{
  "num_hidden_layers": 13,
  "hidden_size": 192,
  "num_attention_heads": 3,
  "num_key_value_heads": 1,
  "head_dim": 64,
  "intermediate_size": 448,
  "vocab_size": 21409,
  "hidden_act": "swiglu",
  "norm": "rmsnorm",
  "norm_place": "pre",
  "norm_eps": 1e-06,
  "positions": "rope",
  "rope_theta": 100000.0,
  "rope_fraction": 1.0,
  "qk_norm": false,
  "attn_scale": 0.125,
  "bias": "none",
  "tie_word_embeddings": false,
  "parallel_block": false,
  "init": "orth",
  "init_std_qkv": 0.0494,
  "init_std_o": 0.0,
  "init_std_up": 0.0494,
  "init_std_down": 0.0,
  "optimizer": "muon_variant",
  "learning_rate": 0.00264,
  "lr_mult_o": 4.0,
  "lr_mult_down": 1.5,
  "beta1": 0.95,
  "lr_head": 0.00819,
  "max_grad_norm": 1.0,
  "warmup_steps": 200,
  "schedule": "wsd",
  "decay_fraction": 0.783,
  "decay_shape": "linear",
  "final_lr_fraction": 0.1,
  "batch_tokens": 65536,
  "max_seq_len": 1024,
  "doc_mask": false,
  "train_tokens": 265500000,
  "max_steps": 4052,
  "dataset": "wikipedia_en"
}
Each number is 500 + 40 x the weight over its row's rms, rounded and kept within 0 to 999. Layers, rows and columns count from 0. Numbers have three digits each. The size before them is the row's rms in percent of the matrix's.

# up: layer 6 MLP up, 448x192, rms 0.136, rows 436-445, columns 0-95
# down: layer 6 MLP down (transposed), 448x192, rms 0.185, rows 436-444, columns 0-95
# gate: layer 6 MLP gate, 448x192, rms 0.134, rows 437-445, columns 0-95
up436 095:504559543521498537439548460440491435490515546486498507566419457539477515497491441534479484513477490479492507436488493525459593428509489503482472457493478554493476504534510578476563503520507471533515519516501475458447591506541499536478510526505531541526512510503508522610454526450589463551
down436 106:526448420472526502435484502518517505534467449535509467492560534455454462485445525470496506489516522396517466473490513470542461460450491477483552478524512466502472546497462459483572516516523533469529512583552499488561440397509452459533476456461489517543496544512456490509496520456440481500
gate437 093:451441517543491573580509472521475480562502476499545507551518514495502466460470476453465520488596448404497489396445472470512489476433480408461568494462526527533539491466523479548504481573495472476487509507503484532524488543470474489535505509513478520486509560491477482502458534422448516496
up437 097:530473452542521432445444554478456520553482577467478494456516480513550532510546567480555536403488471551486535575465590477523501502484437484527532512530456518412461499476465496414494542500453473544449508490516488537556515562515515555523553458505483527510557484504510550498531480479476499571
down437 096:503456587490502435472469488535455507502462499521459497498472380533509501464459485514521446523477509445508480520518485466518514479444458473488455479541487475464480467459467492520538478429494622559469525499456506494507478490521530465440449497492497491502501510448592532552518480513416529596
gate438 099:504531496461483493379536453545546494431525488525572464537477502522387503425516441518529493556562477457539578524509427522469554539549461485536543499466517482494511520480505554498504541508458460530572495560522488493478482471531517548453499492589465485518469455541531460483473493480539500555
up438 089:451471528517558535483476501449471499532484505527412520547524456493558479588484470465565514430494565451501532502547440507564454477450466466494453530514506506499507443523483494493528492449452519508528526503528496551509469492519568459575515487540553484365476481450505487452499522492474533477
down438 097:532483509457427513547532468467494487547511483498478507462500461471503515448492565486460562499459457522468531462463532487422564464575522519515533514513502537510497582431502526499477490515542498508483471507470487487504547490500461426512466530458545542399510444591558441518457516473558471494
gate439 092:546559498526453410531453518521573601527473587477488551443485454481461517483533423487445451446493586584475461479468523478518474559446468517484446496489507479529505525415488495529413503467503484479495524467569571519439502537489471546517544516569484551533475534432589506507460523495500430485
up439 099:433480527470472462478456504562477557520500520497443588490509469448447496522525378486518444487529514435506468438490430482517538534444524519443467579510498495415466501524411558516460530549526529475496502457516461520452462511452496493502567471503555517501533462493523547441517454495443497503
down439 090:529500467475538573555547461477539446487513496508498472457496545486522530466433527468474495483475516504419545543448547549495483464550572518440481452522516494542470565483530477462529514567445519448523476530497477495590563475518447458529466471481470517474490528545466476516551543565478508508
gate440 100:517533404517504384548503456565464413538558538482492491485449462539532438474525468520480537490510490382507519540487529473484445520439514468550551455552558480489533541502496495452558547552511542540532495542469535493485531473497522514503494485493576472560452528491493508465494573547503545555
up440 101:463483593476500497482443456540510445485505451430493591462499460506518486480505511486556590502429497441497504508563504434498554454427498488474491481485482507475611472508530461495511458413470528472544437547524461559527517443459516455515492531512528481528438472448518488510519536476493425520
down440 100:577574433488501453501510472511477512517546599511478511501499494496588452457466428529507459544562497461472548443506558481507513524470530443472552508507518469542505501528482432505543526532524527508484430511528494524510547507551494524519494450543545474431475582527477482495455519481471518457
gate441 115:509546473514571428473515474453463486514546521499498515493490420419481531526540529512486526507577563490525488480528506461536525544516459463556443463484584464518519517523501460512587458552540509558480485483569502546540534510544495493471432483526490592500472429478479455468495482528569466463
up441 111:532489436493534542433523490519510415510455508476513467535520435407442515473537563542485551465545519496526501487538533485582505471466472462478537490540443500439467556516478483490523449455576474515565507532503473521502543430526537437556529491523469551579460475492408479509524541435500581479
down441 103:487555514539526480562481529529489508458470453434495579454465553481498509546524452514475527485560495524528489483507529458465534510502520543508514508462556480603541483494504511500538514525486522443450354427555568506420526546549534463483455466506497442496455466509463449502489561517553505507
gate442 106:485475484526548537444530589547530503538565543509600527482530441528460486446491484554541493472483522505511485523448459516495529537605536499515468391494570507476540517515513504421510521516469595491503472463494494475494505530418475493549446470497478563425495496491485512477477493492389541446
up442 098:482426486542414480574422462498524473445468484483424502554507469479492507570525464502535549523474471505472541419433504524436524540433447489529492503509458523532472457460531492545578433494446452526459472495548509503415459501489427473532581525513506433515465445445486580527567535627546493540
down442 095:516491502476573533532587556500464481484581535465516439450524495532447521494531472543455500507535538543518516511450539479500498502555415461483508375537511531514491509532548500453502535545508494534422558522554477455526557462509557529546536443593428575458448477528452468485493490525603575441
gate443 100:539552534527540502501536525562463487484432510478526402531499443505461423478472529541547414505454494524490443513487541489504502481440501523397485469514553422559487533538505493447503414532501467529566509477564569536485520504492518441559488488527508472516496502521448522592594426450543496497
up443 094:452596520496459559514504504514511517419583479486486509614566516546509539466472471489510495483512468488473510529448527527480439528479515499560522555531437533505522491501461411441469530518539547530554569534498481523464471540511492539513456487492526412483527453489533531463484463523428446493
down443 103:542508463490504495422525501426469522425465440518436507533480517509540534451486507483548503515474498545482550464473458475435510523564525520578500460496438462527455562491493472493502530507509526493586479518450500464495483527487489457558476487479450480406492560517463520533523514521495535421
gate444 093:496472486474457548500523496493532526576475431545494464449501462528517515429543488550576473511551456523462504547474530516518477469449510544452436588541492474526583506472559558491427568550501521494522458433476482498499484555530493527490522552510492546454622487499514523487520547517492457460
up444 109:500425543467505453523572461472477528498476418504492455430548444527450469457557436530516538473538548525509522419484523488544552473477539448520481498568511485550463546515503499516469528498514472488538473464549554494530559532583434621483452543512501494420497431573475553549505444508497497475
down444 097:448469439495495504510412482557549472475498537529517532490488455480505472519555490485504512569509488494450541477502554469503475519533500553534534442459496545488572491528560491421490453504519442510476528545506500531519531458504535464528490458515545513557487561490498431509543548525471523494
gate445 109:488488511465407505516476472445514471362501497405586470474478461505557543510475494474529468448500445422492415432538548457497499468488449501509550517573470494429534519538512492553536490477482504488440567566452503492464595482480505470551494482453510437545441467467536500499482520441460512547
up445 101:579542499521535480539528502488490496473486527518524513419578490434459486437581479496457593497522520611478559479563387442471484516489497536497509469545473518490525554487509512542557482553562469494544507535415482418501566503546485521552491463525456480478516499514567499517592473533520488454